python train.py --n_layer=16 --d_model=192 --n_head=2 --n_kv_head=2 --head_dim=96 --d_mlp=768 --vocab_size=2048 --activation="xielu" --norm="layernorm" --norm_place="pre" --norm_eps=1e-06 --positions="rope" --rope_base=10000.0 --rope_fraction=0.5 --qk_norm=true --attn_scale=0.116 --bias="none" --tie_embeddings="early" --parallel_block=false --extras=["value embeddings", "learned residual scales", "capped logits"] --init="uniform" --init_std_qkv=0.05 --init_std_o=0.00884 --init_std_up=0.05 --init_std_down=0.00442 --optimizer="muon_variant" --lr=0.0115 --lr_mult_down=3.0 --beta1=0.93 --lr_head=0.0122 --warmup_steps=83 --schedule="wsd" --decay_fraction=1.0 --decay_shape="linear" --final_lr_fraction=0.1 --batch_tokens=32768 --seq_len=512 --doc_mask=true --train_tokens=346500000 --steps=10575 --dataset="wikipedia_en"
Each number is 128 + 32 x the weight over the matrix's rms, rounded and kept within 0 to 255. Layers, rows and columns count from 0. Numbers have three digits each.

# layer 7 MLP down, 192x768, rms 0.376, rows 160-181, columns 384-511
039102119151147121145136084098146131169094121122090185108121133095169084143095109134155170113175144138159118115197170161142151108135144085128082133151130091125125092110131100142115127134144199142102140130186085154142122128140188169133125105149114138166119122102094078161138113082146111155159119149146099090102211113097175142111157155094155148094140088137148053139104209109118115088094
185066122135161087134148105132129117152091111118095126143139124079095160065151159127113169113132190153083139073141104122106096102130076132091117132132148121178112129093126089074100094157200121123090139159193129111097101112082091118137066188099149098120063154143119177099075118147130105106109156181147134191118092145117075126110115136105123132042191081111044141118116134143160100135099
164105147163125132126097128122112153109179108176138163131150090207159140125084134108112089106116090165148144179170136105113141157126093096112103118164115146119118128169121080117085147113099112064133087158131134128147167126124146084141095133197112174116134092149114094118189163098113072100108093146149163132154189122114230174082144140123092102125159165157149121068161138111117176050131
134110106182149140199085185130127153146185130141151102072025160116128192119149076126165181142116060094091125140122118141095153096148087126097087134131153096118091117125160134173120103058131131124125128189105140108115149103137093113160156076147098009115144187173086137125124133131175136094136144135124111139102112017097104081084150100140088140122197093146122101171107116102095174136137
142148184109129073168140147063164157103123114107128158162109176110140090065143149168144104149141133114165130130094096122160108075125138124113147149184106162141155234148094135167133166151187130163129187134129087104150096073135198115123171130152153134157088171134134152093154145142113115092140181145089118105144181128144111116125110111105107188145058104121191163083118066171126097173155
144123137100087123124121135101139100130168155114041159159148162118134174136140115179171108171123124077143134099174107128177139123156093155089067133120133116065169128119070098101125133153136147144139110098103132073151149120128145106119093141113112079135134108128120139121157105153156142143146141072124165152144200088177165167106128205194117129140144112124134122138161160162124096121090
087154102135149086128071120162136156171135091093128110113153126090164141116132136103114103126089114135133138150127140114148145072104143153119165111117092148156070099102173141069115152110111138097100127110100078148129076154089130100148129141093114128101128141144095063088200187110086101167137126187086121118170104109127110164127075107159139111157116174131140151109134141156123081124139
122150172117145049140090082141221134076113129105095109122185167179136110116100237130146076162138118121184133108127090106118108154111119147150082133155128155085109089114149115128146105135128099088165127178135086111207174088061184138108146115128151108123114226131091098119123118152097102136094117099139131155121126119175087149100116190117144126092140124067179142053100198167214188084142
170169113151117115140165127115175136150134170229154137132110130122064126147147085070165168144200124170111119115155135111132127096155114128169128137133113125122162102079151080134160171191146154085115152157121145151083106122101109068160145160171143135155129059125168147157155104142165152184163122145108116134136127131212178144124070085124157179139115103129076077162140106042125105149090
088131105043114135195157123150166163090137132140122102171105110150138166119120150153131079101132055139155171082094166099111090091139105187183077125153036121088128118197080118133139185128078114089157155162125107166115121177120079119095131132152152154140137045104130046054116133133109125191143126115114158188140173152146011105136083168068255055121073124104105121147141105069133111150125
123137154144089124123165186153118123051097101131083164117130139114076061143151083088131165140154164142075136128145084130135118095057141101178140110142116113132088132096152086117156121118115180165171156102138122096122123151156128155087131103170175077143132105091126060095160103089091108143090146129157095095162046129142127084161133113164135072144083114124191101124090118098099151129083
161097171129142169076139164079059169138166174065156131104138112085126195162061194117129215093076146176162094102137136139137105071108058130142101114172117163175160060105109174198188139122106129132124151159219101109155154127068149135049090102076104181123093146133143084184124129163164137137212191125130126127155068204064160153099093136102188117109144115138123087172102168139123173154113
188095151152124123101152098119149118115104118149116149115126158137139142059146198160103083143160120138141095139179100119145181117134146113103137126109176087123121137164134153136132136097166130145107155160148099095102129156111166149119186143111091121119154129118098126084074140092129132156172102144132177142134132140187074085166092138115127139124157132092079105115203106151166142137153
091147065107141158126134043176127115095139127168166139155047116119160148162122188131075137081103154103073131089101126166117155152132129022153107107106147101137153066192184193163141143101117152140105155116134115136164161093178107112163104094122120094147093093118158177150118099143095105148100101129137169140072163102129114141112124079112151127199127102132158141108112115183148148122128
155080172169093099196162118110110128119146095159146133146165116175192081109115149100105100148104111114096074097086133178107178137098101125081138136107113189128111181141150099115105142107100131108146116150184135073091078076121094183082154145101128076099104153148141080154115107064205131148090150120108153165137098097135153133079175023122156070163098178081152168142070159130136160117190
092169117156124109133081093104177131097123166081099136160174117197127165138122130148163139141101135121130198126106130146110089142085177125148080080164123159100127102090186077126119082119155120102104116177125214117100156083134128071117152179186140104182130155158117130114169202139110067244139177140138172166152059137159066210107086203099151206090106079190162139105159056185154122188059
112094147085122115106089174089107115122174119176137068135121159165145094093138171132098142115135049095209182162123121110104188199111039127106134140133133097143170142105149146150110092125170175133094130139145135135071158130161158088140088094105149114157125112147145100110187126116131140122099120141059103145051174120144049071118187117155135075138141142146186086122141186154157162129118
168143101156111099176105091122127163117148157164160179075081124084119091109100081164097113167150120104116080174144087122152115142149151101144100110160078141126100069087114065114105102134110122140116151124110143165066107122113104174148116155148183165156107049096115126107070097158086067126124114124100124128122124126112095095208136167124066194093108139134114074131147139089127129065100
082130112116167093136120160122129168094128185122142118113153104143099163142169104104126140112196131149160166146167155119107161127101146124157156173191150102081145123123115151095173154090089108129173095138083124145112116100174100088096152128185114116149140143091046091027117114120142125076145183139170168124123109131152100061137132106110119085106125125151096099209147133157092184140192
119119064138124115159178157135139121178094120115153127135093069130169108151138093159087142114128115126145124120111080132107132116111147115140141147096141087168215161078169091135165141164074139103131157119124175092049098076123132097119122090148103192116085114129147104110128127078096163125110109141091143138141111120111161139078122170095186164124118133125118194133106120128106163131129
118134122123124089108045143152149158109123149120115136134090153112085088122108136111167158091162065117125125113161061138146094091187136088185123079108083156166182121123104100144150151140128064141117133119089089131124123114114115055180154110145110104137115089149136120083168098124120165118117087049210099183089077070171148141152158167115213110089146157174121145111082128161108162196184
124042105146104093174106154080152149155150115072171098151145088110120133152171126083179133056144118117079145147120110136090110172122119134151106118113098132127141152104143123144157109116145147191081070094219134123160044111104148133167175158162082177124091165118097079116085177134148173133047111125153201104098152084118103125124119144114166161119094121166168157062144157141188116088166